{
  "num_key_value_heads": 8,
  "head_dim": 32,
  "intermediate_size": 512,
  "norm_eps": 1e-05,
  "qk_norm": false,
  "init_std_o": 0.0079,
  "optimizer": "adamw",
  "weight_decay": 0.049,
  "lr_head": 0.00575,
  "final_lr_fraction": 0.0,
  "batch_tokens": 16384,
  "doc_mask": true,
  "train_tokens": 181700000
}
Each number is 128 + 24 x the weight over its row's rms, rounded and kept within 0 to 255. Layers, rows and columns count from 0. The size above them is the row's rms in percent of the matrix's.

# layer 11 attention key, 256x128, rms 0.135, rows 179-199, columns 64-127
size [125 108 127 106 119 129 111 114 120 121 105  98 102  69  91 107  83  84  92  96  83]
[[115 116 104  98 122 120 145  94 142 125 137 137  95 133 141 150 117 167 171 125  92 142 102 193 138 178  90  87 103 124 146 108 126 144 149 149 157 120 149 151 123 125 131 134 107 149 147  96 139 121 134 130 158 119  89 108 143 111 125 130 108 114 103 116]
 [140 119 149 120 136 127 133 163 152 147 104 117 112 139 136 145 149 139 137 134 129 123 139 115 162 109 121 122 119 133  86 206 107 142 117 126 130 134 104 120 117 169 119 121 122 133 100 145 110 108 118 145 127 153 118 120 127 139 130 146 109 123 135 110]
 [125 154 148 160 121 161 132 143 139 108 142 129 140 128 143 128 131 127 119 128 155 120 127 123 151 147 126 144 147  87 114  28 170 133 133 133 139 115 127 140 142  82 117 133 104 125 171 118 127 138 106 129 109 154 137 146  91 144 153 117 140 132 106 127]
 [120 141 105 103 144 146 126 139 165 133 111 116 100 133  93 138 125  99 103 151 158 108 151 138 169 124 134 123 104 117  99 255 116 113 127 154 141 126 137 134 124 160 129 118 107 124 137 109 157  92 114 119 134 109 144 162 103 121 152 127 132 118 118 123]
 [144 128 161 109 113 160 144 112  79 144  87 145 132 131 132 100  98 113 124 115  73 128 155 133 119 131 139 121 103 120 171  87 102 140 129 151 147 166 156 105 118 191 147 134 205 140 114 126  86 143 159 126 126 106 128 112 148 106 110  92 131 141 137 134]
 [118 164 130 130 115 122 128  90 139  96 128 164 129 125 152 134  78 160 122 126 100 125 129 135 109 137 137 130 113 100 131  66 182 109 138 152 151 123 117 132 158  94 106 159 118 110 176 121 103 137 140 134 116 129 143 144 104 136 154 118 137 129 119 136]
 [151 117 115 151 136 113 145 116 105 118 125 157 125 104 147 121 130 116 125 138 135 102 138 160 134 110 147 153  93 110 141 175 121 157 121 125 145 131 119 130 135 159 135 117 135 101 168  93 128 159 141 134 108 115 143 128 126 135 140 155 142  99 148 144]
 [142 108 128 126 136 104 153  89 113 133 123 125 114 124 138 138 137 141 140 132 109 116 124 136 122 130 127 128 115 141 115 255 128 138 124 128 131 135 133 137 136 133 130 130 143 109 129 130 137 148 143 144 129 117 127 112 146 135 131 156 142 121 145 116]
 [124 120  93 152 118 153 112 152 133 112 113 141 133 110 143 116 135 124 116 115 159 121 106 122 169 118 132 154 150 117 130  36 114 125 112 106 127  97 125 149 135 135 124 109 121 144 112 136 136 124 143 152 116 122 140 148 114 143 129 137  90 129 125 151]
 [130  94 157 141 111 156 139 142 107 131 138 152 121 127 129 131 122 116 173 108 141 171 153 113 121 125  96 122 134 121 120   0 138 133 126 133 129 143 159 138 108 112 117 153 128 129 139 110 133 132 132 106 130 145 120 106 125 151  79 104 153 130 111 117]
 [109 111 121 101 130 141 133 117 131 162 135 139 121 118 100 114 119 112 153 127 121 121 129 158 105 144  90 122 107 151 136 146 135 134 129 150 123 140 154 136  95 139 142 136 151 133 132 106 129 171 154 113 144 146 139  92 111  96 136 110 152 126 141 115]
 [122 150 114 111 143 140 121 154 130 130 116 123 121 136 100 129 108  98 105 146 141 101 155 134 127 122 130 135 120 125 125 176 120 124 119 154 118 138 151 129 113 157 130 121 133 135 128 116 154 127 140 115 138 114 153 140 114 127 144 115 135 134 133 133]
 [149 131 133 144 102 117 115 105 111  95 132 146 143 121 169 123 123 146 121 129 122 139 114 118 133 119 147 128 145 126 126 164 126 124 129  94 128 115  97 120 144 103 119 130 125 115 142 159 108 116 119 164  97 118 100 150 157 139 112 155 126 126 112 148]
 [117 111 145 114 154 126 160 128 149 150 150  74 141  92 123 138 111  84 121 123 110 152 128 144 147 106 143 114 106 108 134 186  94 129 135 161 157 133 134 110 108 168 106  99 135 141 143 132 129 122 136 108 128 111 125 128 163 139 125  95 107  90 127 117]
 [ 89 137 110 117 131 117 110 110  75 100  81 136 144  99 128 165 127 139 111 143 148 129 151 154 135 104 136 131 129 124 124  94 154 121 135 104 105 127  84 110 171 127 115 108 115 109 158 132 128 134 135 107 118 115 136 139 122 134 158 179 108 115 121 125]
 [118 130 106 167 137 139 128 144 159 123 105 105 132 156 131  87 114 106 121 134 130 131 102  83 133 123 125 127 127 132  99 255 129 140 132 101 110 108 143 137 158 141 140 128 138 100 171 156 131  82 123 137 117 128 128 152 139 122 116 135 136 119 147 110]
 [137 136 125 132 150 132 120  89 124 130 128 117  85 157 122 106 117 121 142 120 133 123 113 139 128 105 184 131 149  98 119 255 109 128 138 181 159 133 136 146 106 118 143 110 125 135 148 139 138 129 137 127 136 141 119 128 153 105 139 133 142 117 100 134]
 [119 102 129  89 155 148 119 124 135 134 144 138 127 200 133 114 126 121 154 106 136 144 106 127 155  84 130 120 135 144 132 223 163 132 123 121 140 129 116 119 127 155 137 129 137 122 103 137 150 136 111 142 125 143 113 129 127 136 110 137 153 127 109 140]
 [114 136 103  61 140 128 101 118 144 137 108 115 160 105 124 140 135 147 131 125 100 117 108 131 150 158 137 122 112 123 136 236 134 131 132 164 123 111  84 143 162 124 153 119 127 142 139 129 135 137  87 141 110 139 142 145  92 130 148 144 117 131 119 119]
 [108 137 149 118 146 104 134 148 126 125 104 119 133 119 133 173 111 170 138  97 128 100 137 115 133 104 116 113 122 143 134   0 155 138 155 118 136  94  98 126 153 130 120 130 109 141 110  90 146 155 124  88 130 149 147 116 105 144 142 116  98 154 125 122]
 [161 159 138 170 116 131 151 121  80 118 119 130 124 107 109 115 147  98 106 162 140 134 157 112 135 117 164 142 161 121 111  95 101 104 108 137 136 138 142 120 126 109 130 137 135 119 153 145 104 103 154 139 130  98 120 137 152 100 118 119 155 120 146 132]]
# layer 11 attention query, 256x128, rms 0.153, rows 180-199, columns 64-127
size [124 142  90 116 136 130 138 130 125 129 103 100  63  88 100  72  75  87  85  86]
[[133 109 119 156 101 107 100 125 124 113 119 157 114 123 183  85  97 133 112 124 139 119 113 145  92  92 109 117 132 142 139 113  95 146 136 111 101 163 185 114 162 117 123 146 118 110 112 100 146 108 144 141 160 134 147  98 149 145 135  97 103 139 152 193]
 [166 123  91 112 129 120 147 127 144 122 137 111 122 113 108 112 158 140  97 116 159 172 127 144 168 109 137 138 154 158  98 144 122 114 136 111 105  81 120 124  89 133 143 141  91 155 123 178 158  85 122 150 118 131 126 191 133 128  99 104 108 106 142 108]
 [136 115 134 139 127 134 110  77  97 109 169 108 119 122 129 116 126 134  99 140 141 120 108 119 111 141  84 100 160 122 129 155 130 158 115 142  92  86 118 130 124  97 147 118 132  76 151 117 135 163 140 123 102 181 124 154 133  57 138 143  94 102 156 155]
 [ 88 124 101 148 159  98  89 128 120 147 147 136 115 126 154 144 159 128 133 177 143 103 121 128 116 126  99 123 137 135 124 123 127 123 109 138 114 125  96 137 149 139 108  76 135  65 107 111 142 155 135  95 154  99 117 109 120 129 141 182 147 109 136 146]
 [134 176 131 151 148 115 155 121 101 161 163 134 126 141  89 131 160 146 111 152 133 127 129 123 174 157 154 137 133 135 113 136 153 115 125 102  96  94  82 135 137 120 151 109 109 149 136 171 136 145  80 151  85  77 100 176 138 118 123 150 143 129  99  99]
 [ 86 104 126 145 117 124 116 148 111 130 103 105 121 169 118 118 122 138 134  76 111 119 112 105 144 124 128 137 129 145 104 118  84 154 113 120 143 128 132  98 162 126 142  94 141 152  91 138 114 141 134 170 170 148 115 116  98 129 107 154 132 178 139  99]
 [ 80 129 148 132 115 114 125 146  98 159 112 156 130 167 110 117 110 134 160 105  92 126 105 129 136 132 137 124  84 131 141 104  85 155 110 143 141 162 130  79 179 128 118  97 145 158 100 129  96 144 115 129 140 157 123  98 115 158 101 112 109 141 139 146]
 [153  86  93 162  92 129 101 140 128  87  96  83 133 142 136 134 136  98 113 125 151 138 142 119 122 104 130 148 175 110 108 127  91 150 136 142 119 101 124 112 155 136 118 121 165 134 144 110 143  87 132 130 195 177 124 141 129 159 150 120 112 120 128 126]
 [ 89 164 114 149 148 105 138 163 139 179 177 142  87 188 129 141 152 152 144 139 132 136  84 100 113 107 114 139 132 128 139 119 139 107 110 110 154 153 138 117 118 151  92 138  94 132  95 129 152 107 115 126 144 141 164  73 147 160 120  48 137 173 141 135]
 [ 95 108 164  86 163 109 132 100 161 165 109 121 156 134  86 157 114 138 151 102 115 131 159 156 123 137 138 110  91 152 157 143 118 125 142 137 118 135 147 119 132 133 155 137 127 105  98 151 112 129 129  94 101 104 148 119 115  96 109 128 156 152  94 107]
 [119  99 143 107 161 133 123  93 130 148 122 111 135 126 116 129 158 127 136 151 154 139 161 132 134 113 106  93 139 116 128 165 126 148 136 157 116  91 102 134 111 126 161 103 131  90 140 105 112 155 135  97 101 113 115 147 130  47 158 176 130  93 112 121]
 [156 152  86 156 104 133 147 158 129 104 119 136 122 122 148 142 153 129 115 140 121 129 102 121 160 167 150 166 150 105 105  89 161 117 129 122 145 110  87 147 151 135 117 118 130 152 152 157 141  87 117 165 149 150 113 160 124 171 129 132 145 112 132 104]
 [113 111  88 103 142 123 114 125 148 128 127 131  87 143  84 138 125 169 132 142 128 139 136 158 155 135 104 115 142 159 165 139 167 142 150 113 155 135 141 165  92 148 133 145 136 126 155 147 138 132 181 104 104 138 139 156 110 132 154 132 102 113 137  74]
 [146 110 133 150 113 143  97 147  93 128 142  82 137  57 133 132 158  94 124 131 136 136 135 108 148 160 147 145 151  91 129 134 135 111 136 134 125 117 124 106 126 125 160 125 167 121 144 168 140 154 138  97 144 124 110 137 114 114 128 161 118  83 183  86]
 [ 97 118 113 120 146 166 111 118 155 151 139 132 129 168  78 104 104 137  90 127 149 144 127 116 172 122  90 125 114 129 118 138 134 160 103 120  90  72 124  95 154 146 148 137 109 132 121 131 127 108 114 144 128 152 138 177 117 109 119 117 132 109  95 157]
 [137 144 148  88 163 134 131 125 122 106 141 157 124  98 135 123 129 171 148 117 119 120 128 149  89 142  95 120 159 127 123 126 118 140 130 127  69 109 138 144 141 156 158 103 119 177 128 121 118 126 153 126 131 143  96 143 149  94 144 153  85 116 124 144]
 [141  91 147 174 107 136 138 157  95 142 132 165 147 137 154 158 103 168 149  69 154 177 112 100 120  99 136 134 155 142  95  93 119 130 147 100 142 115 112  96 148 130 128 162 113 168 129 133 122 107 133 162 118 140 125 100 147 208  84 109 129 133 144 163]
 [ 85 151 138 109 112 129 103 126 102  90 128  91 168  95 154 108 146 147 129 100 111 139 118 130 154 158 125 119 109 163 163 111 139  98 135 123 138 142 101  95 187 116 147 130 144 120 145 156 119 118 125 139 157 123 121 150 116 117 122 157 141 116 116 103]
 [ 86  95 145 110  92 120 134 108 136 167 131 139 141  98 122 108 115 141 137 110 120 134  60 176 146 156 159 157  94 154 154 125 155 132 128 158 142 113 113  99 136 134 107 126 142  99 142 164 129 146 113 134 149 138 137 169 137 105 115 155 140 122 112 121]
 [175 146  92 120 162 134 127 112 157 117 126 100 114 180 142 128 149 108 129 174 129 118 173 146 136 107 116 116 129  83 105 156 152 132 101 124  87 117 141 188 105 150 124 106 119 125 142 101 136 108 137 103 108 136  99 130 123  90 162 171 116 103 119 115]]
# layer 11 attention value, 256x128, rms 0.157, rows 160-191, columns 64-127
size [ 98 110  89  92  79  98  85  93  95  98  80  93  89  91  85  91  89  96  94  89  98  76  95  89  94  76  88 105  80 112  94 103]
[[133 139 125 125 107 152  90 154 133 127  79 140 162 154 126 159 120 153 149 121 102 111 155 132 117 143 126 163 157 127 156 127 119  79 121 129  96 115 134 134 142 152 151 182 125 136 103 163 117  87 108 132 126 133 134  80 125 164 157  99 126 194 140 132]
 [129 138  93 116 104 122 137 128 142 111 123 142 107 136 137 111 136 145 154 120 104 127 156 160 113 117 122 138 134 154 155 127 108 156 113 175  97 118 153  95 173 160 157 135 109 116 106 143 155  86  88 120 131 148 146 118  85 158  89  77 155 143 102 101]
 [103 155 120 151 109 121  98 135 135 143 130 143 123 137 149 154 146 135 124 121 140 108 118 165 150 158  89 150 167 115 159 131 124  91  99 129 124 128 178 163 122 137 136 107 120 129 140 145 138  83 149 165 129 132 131  72 100 150 148 157 145 145 182 121]
 [112 141  74 157  97 116 129 129 145 136 107 162 172 137 145  80 102 108  84 127 129  79 151 126 118 104 151 143 127 140 132 120 131 177 132 121 148 127 129 100 120 128 197 123  96 106  98 151 100 125  97 134 128 157 154 149 152 159 118 119 144 116 114 169]
 [149 110 176 123 111 123 118 131 106 150 151 157  82 153 120 123 150  72  98 136 134 132  92 169 143 143 122 136 176 126 145 127 115 134 144  89 165 103 153  49 143 106  89 106 121 112 108 138 118  94  78 127 163 163 130 126 142 113  98 143 134 175 157  91]
 [116  90 126 127 155 147 154 133 133 165 141 101 153 128 142 144 109 128  91 132 186 148 117 117 142 127 100 110 111 144 125 129 188 107 139  89 121 117  53 131 120 129 133 121 132 109 118 128 131 135 163 130 127 120 112 149 158 101 151 149 144  88 121 165]
 [140 126 144 118 113 119 152 107 121 104 159 131  52 123 119  80 111 128 125 114 126 104  87 144 134 154 115 120 143 147 181 130 122 140 161 119 160 137 119  87 153 109 109 102 136 100 122 153 143 119 103 104 109 154 114 124 127 142  64 135 161 165 164 100]
 [109 108 109 113 109 166 104 109 111 130 130 114 149 152 127 137 175 112 101 141 168 118  93  97 147 134 127 126 139 108 117 129 162 144 144 103 150 117 137  96 105 110  74 125 134 134 125 109  95 161  70 143 128 123 149 132 178  80 114 102 150  80 117 136]
 [102 120 101 159 120 123 118 137 146 133  94  94 140 172 193 114  93  89  85  97 130 106 116 168 121 104 138 100 118 130 127 129 127 149 148 144 141  97 102 160 113 139 157 110 147  98  82 137 102 138 148 164  98 119 114 136 167 114 110 156 114 145 124 107]
 [139 120 119 120 125 133  90 145 122 121 125 139 108 130 146 145 132 137 145 157 115 154 156 148 153 149  93 126 156 110 143 131  96  85 116 162  65 107 146 153 156 138  66 137 174 125 125 122 196 137 145 114 130 107 104 102 101 130 126 139 133 161 132  96]
 [122 128 118 117  84 120 149 111 123 121 165 133 120 122 131 139 138  69 111 130 140 124 117 137 139 166 120 128 129 153 137 130 116 125 156 104 123 137 201  93 118  85 131  97 109  81 158 160 146 103 130  96 152 129 106 135 161 156 110 135 150 120 172 147]
 [123  84 132 126 139 117 154 145 130 136 128 122 149 157 120 120  76 135  89 117 161 139 117 175 123 106 129 117  86 148 152 128 139 135 134 111 146 108  71 136 115 150 192 122 145  99 102 147 110 118 151 140 105 155  95 155 166 116 143 142  85 142 134 113]
 [122 111 151 111 158 122 128  98 128 129 125  73  97 138 170 139 127  71 106 127 133 104 111 133 106 144 124  98 112 129 100 131 139 128 142 133 142 107 142  97 111 119  58 124 200 102 123 127 120 151 159 112  98  98  82 128 176  93  92 152 138 132 123 106]
 [129 119 106 117 145 130 115 107 136 105 137  94 131 142 157 162 164  81 143 163 108 158 167 125 109 113 123 102 106 131  96 125 125 128 110 172  82 115 153 129 135 144  69 132 170 125 132  93 154 129 154 101 135  88 105 131 135 104  98 104 115  93  74 114]
 [111 147 110 117 159 118 116 111 149 117 153 149 169  97 128 134 131 102 164 139 150 149 169 144 123  85 162 129  60 169  83 126  97 134 124 145 141 131 131 129 111 108 162  93 112 126 163  95 139 142 171 113 113 147 136 163 122 155 107 123 106  58 116 104]
 [113 119 101 128 154 123 133 114 157 101 141 101 148 138 131 128 100  72 153 111 106 121 132 174 113 137 149 107  75 161 108 134 102 140 137 159 120  88 135 142 132 115 132  95 157 108 152 149 155 133 145 122  99 168  82 150 164 153 107 166  94 127 114  92]
 [139 116  82 146 128 116 109 150 130 106 126 113  87 126 131 103 112 176 133 104 103 179 128 148 148  99 174 129  87 148 144 134 103 135 161 151 113 133 107 171 101 142 157 142 107 128 117 133 192 129 120 126 100 135 115 157  59 147 120 112 143 140 111 112]
 [112 148 148 161 183 118 110 148 127 163 122 127 199 129 154 191 119 109 121 138 173 142 154 144 125 143 134 131 105 114  99 128 151 118 100 157 112 106 119 190 122 122  98 110 161 121 126  89 119 143 204 149 104 156 126  98 121 142 148 180 105 138 124 101]
 [155 115 140 102 132 140  96 147 118 115 113 160 106 128 117 147 117 193 145 148 127 162 129 114 135 121 123 143 185 109 145 129 133  77 132 150 116 136  90 127 142 126  79 176 129 146 110  87 137 134 116 119 131 118 132 118  99 123 154 106 104 189 119 115]
 [102 155 100 109 178 145 128 112 145 112 130 115 169 120 117 136 113 190 167 110 156 112 127 117 116 105 124 132 125 143 116 125 142 121 106 161 135 140  79 134 148 126 126 119 116 146 124 110 149 154 137 140  97 122 151 125 116 130 110 114 115  78 103 108]
 [133 156  87 123 109 123 134 101 131 132 177 159 105  63 113  77 142 132 160 143 138 137 119 118 142 106 113 121 120 117 144 128 119 160 106 123 149 165 143  86 148 128 104  83  92 132 149 117 185 142 113 107 140 145 162 137  68 150  79 120 152  63 126 135]
 [126 151 105 125 106 149 133 106 119 107 158 176  86  82 110  84 106 111 171 144 116 120 119 129 146 124  95 123 156 112 140 134 111 144 142 129 155 159 154  89 158 102 108  74 108 124 152 126 152  92 116  89 155 171 138 133  80 150  79 132 145 119 146 138]
 [111 116  80 122 148 142 132 159 166 132 132 106 124 182 138 122 110 154 117 100 128 165 136 179 137 136 100 119 153 133 151 131 139 130 129 148  62  91  79 141 144 160 150 134 123 115 128 150 200 113 126 152 122 155 101 121  93 137 150 121 149 150 104  90]
 [159 124 187 124 115 105 134 123 107 101 130 120  94 120 126 132 139  96 133 119 109 109 136 141 130 172 153 146 111 173 137 130 117 100 170 121 155 129 181  82 126 102  85 145 143 102 125 136  85 107 117  71 127 131 125 130 136 157  96 138 166 183 170 106]
 [111 133  92 124 114 122 104 112 126 118 149 111  94 175 124 116 148  99 115 119 118  81 112 142 139 140 136 133 160 142 132 126 121 139 157 117 159  99 191  90 126  96 100 121  98 112 109 127 108 127  75 125 140 138 150 132 140 154 126 131 169 137 153 115]
 [119 115 128 158 135 139  71 154 131 132  84 134 169 128 106 154 139 137 149  93  84 173 135 115 121 140 145 148 120 114 132 128 118  92 113 110 123 119 104 164  87 156 129 158 131 169 154 178 116 137 125 129 141 130 113 130 131 125 165 143 106 164  95 159]
 [161 138 138  85 121 124 117 116 115  97 139 152  58 153  98 118 126 113 140 119 112 123 106 125 123 151 123 126 189 102 142 125  86 133 153 133 133 116 132  76 143 123  80 111 122 126 118 125 149 108  70 106 152 150 123 137 119 123  96 108 136 164 147  92]
 [116 117 106 133 105 127 124 119 135 102 100 112 134 152 164 114  97  86 111 123 115 105 119 191 112 123 138 117 111 151 115 130  95 126 149 168 156 112 133 109 108 147 161 121 164 102 107 152  91 112 133 133 107 112 102 143 180 114  88 134 114 180 129 104]
 [140 129 192 103 116  99 162 118 112 121 124 116 143 102 155 150 146 132 108 156 158 146 133 109 101  92 162 145  74 143 102 130 153  99 171 119 144 159 134 104  70 121 167 124 119  97 128  85 102 111 185 137 106 141 138 130 139 140 129  85 125 126 129 124]
 [126 138 133 113 119 131 134 126 106 129 122 184 142 102 116 107  86 129 149 141 135 183 112 152 136 109 144 134 132 107 157 132 119 130 146 146 172 161  97  86 138 144 142  99 120 113 121 135 143  98 155  90 115 208 119 154  94 117  59 123 117 143 122 138]
 [148 103 138 107 127 126  91 146 135 152 116 122 169 155 155 158 131 143  83 124 151 183 133 108 135 110 167 147 114 117 124 123 148 128 170 106 106  85 130 122  66 113 118 132 110 110 107 125 159 150 130 145 134 140 146 132 126 128 166  81 133 130 118 108]
 [128  76 136  88 135 130 162 140 133 129 164 110  90 174 132 104 131 131 112 121 130 149 104 132 114 134 107  99 130 128 156 130 159 163 157 115 108 102 102  71 140 141 107 130 141 107  97 142 148 136  96 113 138 140  90 162 162  97 117 109 145 113  76 113]]
# layer 11 attention output (transposed), 256x128, rms 0.132, rows 160-191, columns 64-127
size [108 111  98  96  84 103  94  95 100 100  87 101  93  98  93  97  94  99  98  96 103  86  98  92  94  84  90 106  87 114 102 113]
[[112 104 121 105 142 144 129 119 107 102 110 124 126 148  85  84 127 105 101 132 123 144 144 131 133 158 137 143 118 117 104 122  89 181 152 107 161 125 172 104 142 142 129 122 130 165 157 108 158 139 169 121 174 126 137 154 136 107 125 149 145  67 152  92]
 [119  98 110 177 141 173 112 153  93 118 154  87 132 124 167 132 122 105  68 176 170 162 115 127 126 150 132 114 126  79 120 133 122 106 141 124 182  89 120 118 120 129 111 130 104 133 146 113  88 112 179 123 126  91 127 172 163  63 156 138 124 118 138 127]
 [127  93 119  97 146 127 147 123 123  83 114 105 121 131 132 126 119 158 141 123 122 146 129 112 115 129 127 144 156 130 123 124 116 134 146 112 120 153 120 160  87 140 129  96 101 127 104 122 146 148 134 120 139 122 124 145 132  75 161 147 133  62 116 115]
 [104 102 151 133 130 163  98 139  90 150 174 140 103 109  98 130 169 136 103  98 124 147 150 153 148 175 168 123 127 100 131 131  95 140 132 142 124 127 174 101 145 130  97 175 124  96 159 129 150 114 122 144 137  76 137 122 119 129 109 127 122 114 123  93]
 [135 133 114 146 134 114 137 136 152 128 134  68 144 144 129 127 126 164 157 162 111 159 134 126 129 120 138 137 137 120 129 128 143  97  92  96 103 128  88 179  85 109 113 130 144 112 130 146  97 133 146 138 154 112 119 127  98  98 148 156 147 108  94 154]
 [122 168 108 107  95  84 122 110 153 118  93 162 102 153 157 135 170 140 184 113  77  58 154 161 106  98 101 100 141 159 128 117 145 129 112 148 100 143 138 128 152 153 135  91 164  93 128 127 148 144  93 105  95 108 105 153 107 140 100 160 130 153 137 124]
 [135 141 108 132 137 126 131 117 127 122 156  87 132 130 137 153 148 165 158 158 133 131 137 147 133 112 116 117 142 119 134 134 144  84  86 131  87 142  93 200  76 131 113 154 123 100  97 155  96 129 115 130 122  84 108 114 117  89 145 156 115 122 102 164]
 [129 188 150 134 141  67 118 140 136 172  90 185 112  68 150 120 104 173 169  60 102 124 102 157 120 131 158 126 106 154 146 123 109 168  89 119  84 115 113 138 155 128 116 130 168 129 124 145 153 121 133 132 126 147 121 151 121 175 121 125 109 175 170 103]
 [127 148 164 124 127 118 112 110  85 136 148 158 105 128 116 148 138 197 125  94 133 101 150 119 128 145  98 108 107 130 132 134 133 137 134 116 130 192 190  76 173 112  91 160  81 118 158 137 143 105 114 120 112 115 110  58  95 150 133  74 122 120 146 136]
 [149 109 122 125 126 119 129 126 123 103 131  87 144 152 151 105 102 133 122 169 171 143 118  88 130 130 108 112  81 126 110 120 158 138 118 122 207 139 157 108 104 138 151  84  88 139 154 118 100 152 166 129 160 171 119 120 154 143 159 118 126 113 144 141]
 [118 118  78 148 137 152 136 144 150 112 143  89 124 120 131 129 146 171 150 149 116 152 149 132 131 137 152 124 162 119 140 115 124  90 104 134  92 137  63 193 112 119 141 121 146 115  94 140 131 125 106 135 116  86 111 118 103 100 135 142 103 104  88 146]
 [116 144 124 110  97 168 105 101 113 114 131 145 119 161  98 173 165 121 166 153  93  68 163 158 117 124  96 116 145 140 119 125 136 104 137 118 130 169 155 110 173 124  99 162 131 129 144 133 139 114  93 121 121  93 127  93  91 107 123 144 152 104 118 151]
 [149 187 133 123 121 100 132 120 131 133 124 141 118 140 139 122 127 224 153 112 140 134 124  93 140 126 105 113 123 117 124 133 139 136  70 128 118 174 123 139 151 125 136 134  79 139 105 164 131 113 100 126 116 150  90  85 116 187 130  71 114 165 122 164]
 [138 137 117 152 125 143 125 148 132 123 131 124 135 123 164 112  96 153 104 147 163 160 107  57 135 162 127 112 112 102 129 117 135 130 138 129 192 117 128  84 168 114 158 103  92 157 144 131  94 124 140 124 124 186 107 128 160 173 146  70 120 171 147 140]
 [124 119  97 189 116 158 126 135 132 143 131 140 139 105 132 149 126 115  86 151 142 125 105  98 110 119 133 126 167  76 143 122 105 113 121 160 146  92 149 132 171  91 112 134 116 112 124 112 114 110  99 126  80 118 128 122 161 133 131 107 111 173 122 142]
 [118 134 109 126 127 159 117 121 122 135 150 152 112 133  93 157 139 164 107 169 141 124 160  99 142 143 104 107 151  93 128 119 140  82  89 117 158 168 146 125 187  93 108 172  93 137 131 126 131 114  84 116 104  88 112  87 128 154 136  62 102 138 133 153]
 [ 92 115 140 153 127 124 129 112  91 162 143 121 139 113 143 150 126  95 127 152 175  51 114 156 125  77 105 109 105 123 144 140 144 100 145 143 171 115 142 109 144 113 110 151 159 114 145 114  91 122 147 124 119  95 144  86 123 103 145 139  84 174 141 144]
 [165  99 126  84 121 143 150 108 146  93 105 163 122 173 113 114 107 158 128 117 108 121 142  88  90 119  93 132 122 116 116 133 135 152 130 120 157 172 175  69 159 120 119 126  72 129 123 114 152 129 118 126 127 169 116 160 168 138 145 124 151 112 136 121]
 [130 133 137 123 124  98 123 114 120 119 111 112 152 140 118  80 111  76 106 148 137 120  97 128 129 112 128 135  70 140 125 132 122 184 137 121 164  87 172 106 102 135 155 104 143 144 161 130 107 155 166 117 173 184 140 123 136 132 127 156 147 133 156 127]
 [142 153 129 139 137  90 122 118 124 140 110 168 110  94 153 129 121  92  76 100 122 106 105 122 108 123 107 122 132 110 125 132 107 160 121 152 132  84 166 127 136 149 128 106 118 104 127 115 124 130 123 110 100 129 117 167 170 129 117 127 123 187 169 114]
 [125 115 117 164 123 117 140 159 151 140 156  97 122  96 181 151 127 119 114 145 141 140 106 125 124 116 135 120 154 121 148 117 146  74 115 167 112  91  75 192  67 131 125 114 140  77  99 120  77 138 118 136 104 116 128 144 163 104 134 160 109 159 103 137]
 [133 104  98 148 133 135 144 154 146 119 164  91 133 124 139 143 141 127  91 152 147 167 125 114 136 124 160 130 164 118 141 104 136  81 118 149  98 105  89 186  74 112 136 118 117  82 107 137  82 130 119 129 121  97 118 120 130  96 136 157 119 129  94 162]
 [100 130 127 105 124  96 110 110 122 121 127 116 101 134 160 141 129 122 107 196 140  74 138 129 124 114  69  90 104 140 114 133 165 111 117 122 191 133 168 102 142 152 126 122 123 122 165 126 113 150 151  88 116  71 121 148 144  85 161 119 106 136 168 139]
 [134 127  85 152 155 155 143 124 129 123 124  96 150 149 101 107 138 176 152 166 140 167 129 144 139 121 153 133 130  65 134 141  87 132  83 122 109 144  98 183 101 115 123 159 121 145  93 128 138 121 125 146 146 118 107 124 114 103 129 146 122  85  89 138]
 [125 147 110 155 161  89 106 148 116 166 130 129 120  66 155 127 133 200 125 115 141 169 113 149 134 136 158 137 122  85 161 133  88 137  83 106 100 131 116 175  95 117 114 149 124 108 117 139 140 124 136 135 134  90 116 116 111 113 123 107  96 128 125 119]
 [109 119 150  88 138 126 140 103 130 135 111 153 135 152  64  80 109  87 128 124 128 108 139  95 159 128 138 127 124 151 102 127 103 153 152 118 155 129 156  93 170 139 131 117 153 184 153  91 159 135 135 126 167 155 149 131 126 170 112 106 134 133 170  92]
 [127 146 115 165 151 106 132 161 138 151 151  73 155  94 152 102 112 136  87 186 150 171 110 114 155 130 131 129 119 137 123 146 128  85  87 102 112  94  87 178  86 114 139 160 118 128 129 139  74 121 151 121 148 110 111 127 122 109 137 126  99 148 131 163]
 [121 149 142 138 138 169 100 120  79 121 160 121 131 127  83 137 153 183 102 120 144 126 134 109 157 163 137 114 128  96 122 124 109 137 110 115 143 164 168 104 179 105 110 153  64 144 157 149 144 107 122 122 125 121 118  59  91 145 148  68 125 107 136 159]
 [124 138  99 169 125 153 137 140 127 116 106 120 155 143 107 114 119 119 133 118 114 121 131 150  84 110 155 149 162 107 126 132  77 162 128 146  97 118 133 115 190  93 122 145 131 149 122 136 141  98 105 123 104 135 135 114 120  88 114 191 135 116 101 116]
 [132 106 107 156 124 165 144 124 133 107 154  92 162 166 117 136 138  88 100 161 143 124 128 132 118 104 137 113 159 134 118 108 113  83 124 156 121 106 129 142 128  95 101 118 131 113 133 121  86 118 141 133 136  80 134 118 131  71 126 191 137 151 125 156]
 [119 153 141 147 125  72 137 124 127 165  82 140 130 125 133 109 109 127 135 108 118  77 124 150  95  90 108 118 100 136 118 141 123 153  97 124 144 120 150  79 198 131 121 151 164 144 152 108 136 113 142 133 133 118 140 144 125 130 124 161 107 149 155  90]
 [121 175 136 126 100 105 111 127 136 150 124 120 111 126 174 158 142 131 182 154 131  99 134 139 133 131  97  80 111 162 113 134 162  93  79 123 135 116  86 126 166 135 120 139 153 133 138 147  98 113 127 125 128 106 108 131 118 134 135 129 124 166 158 136]]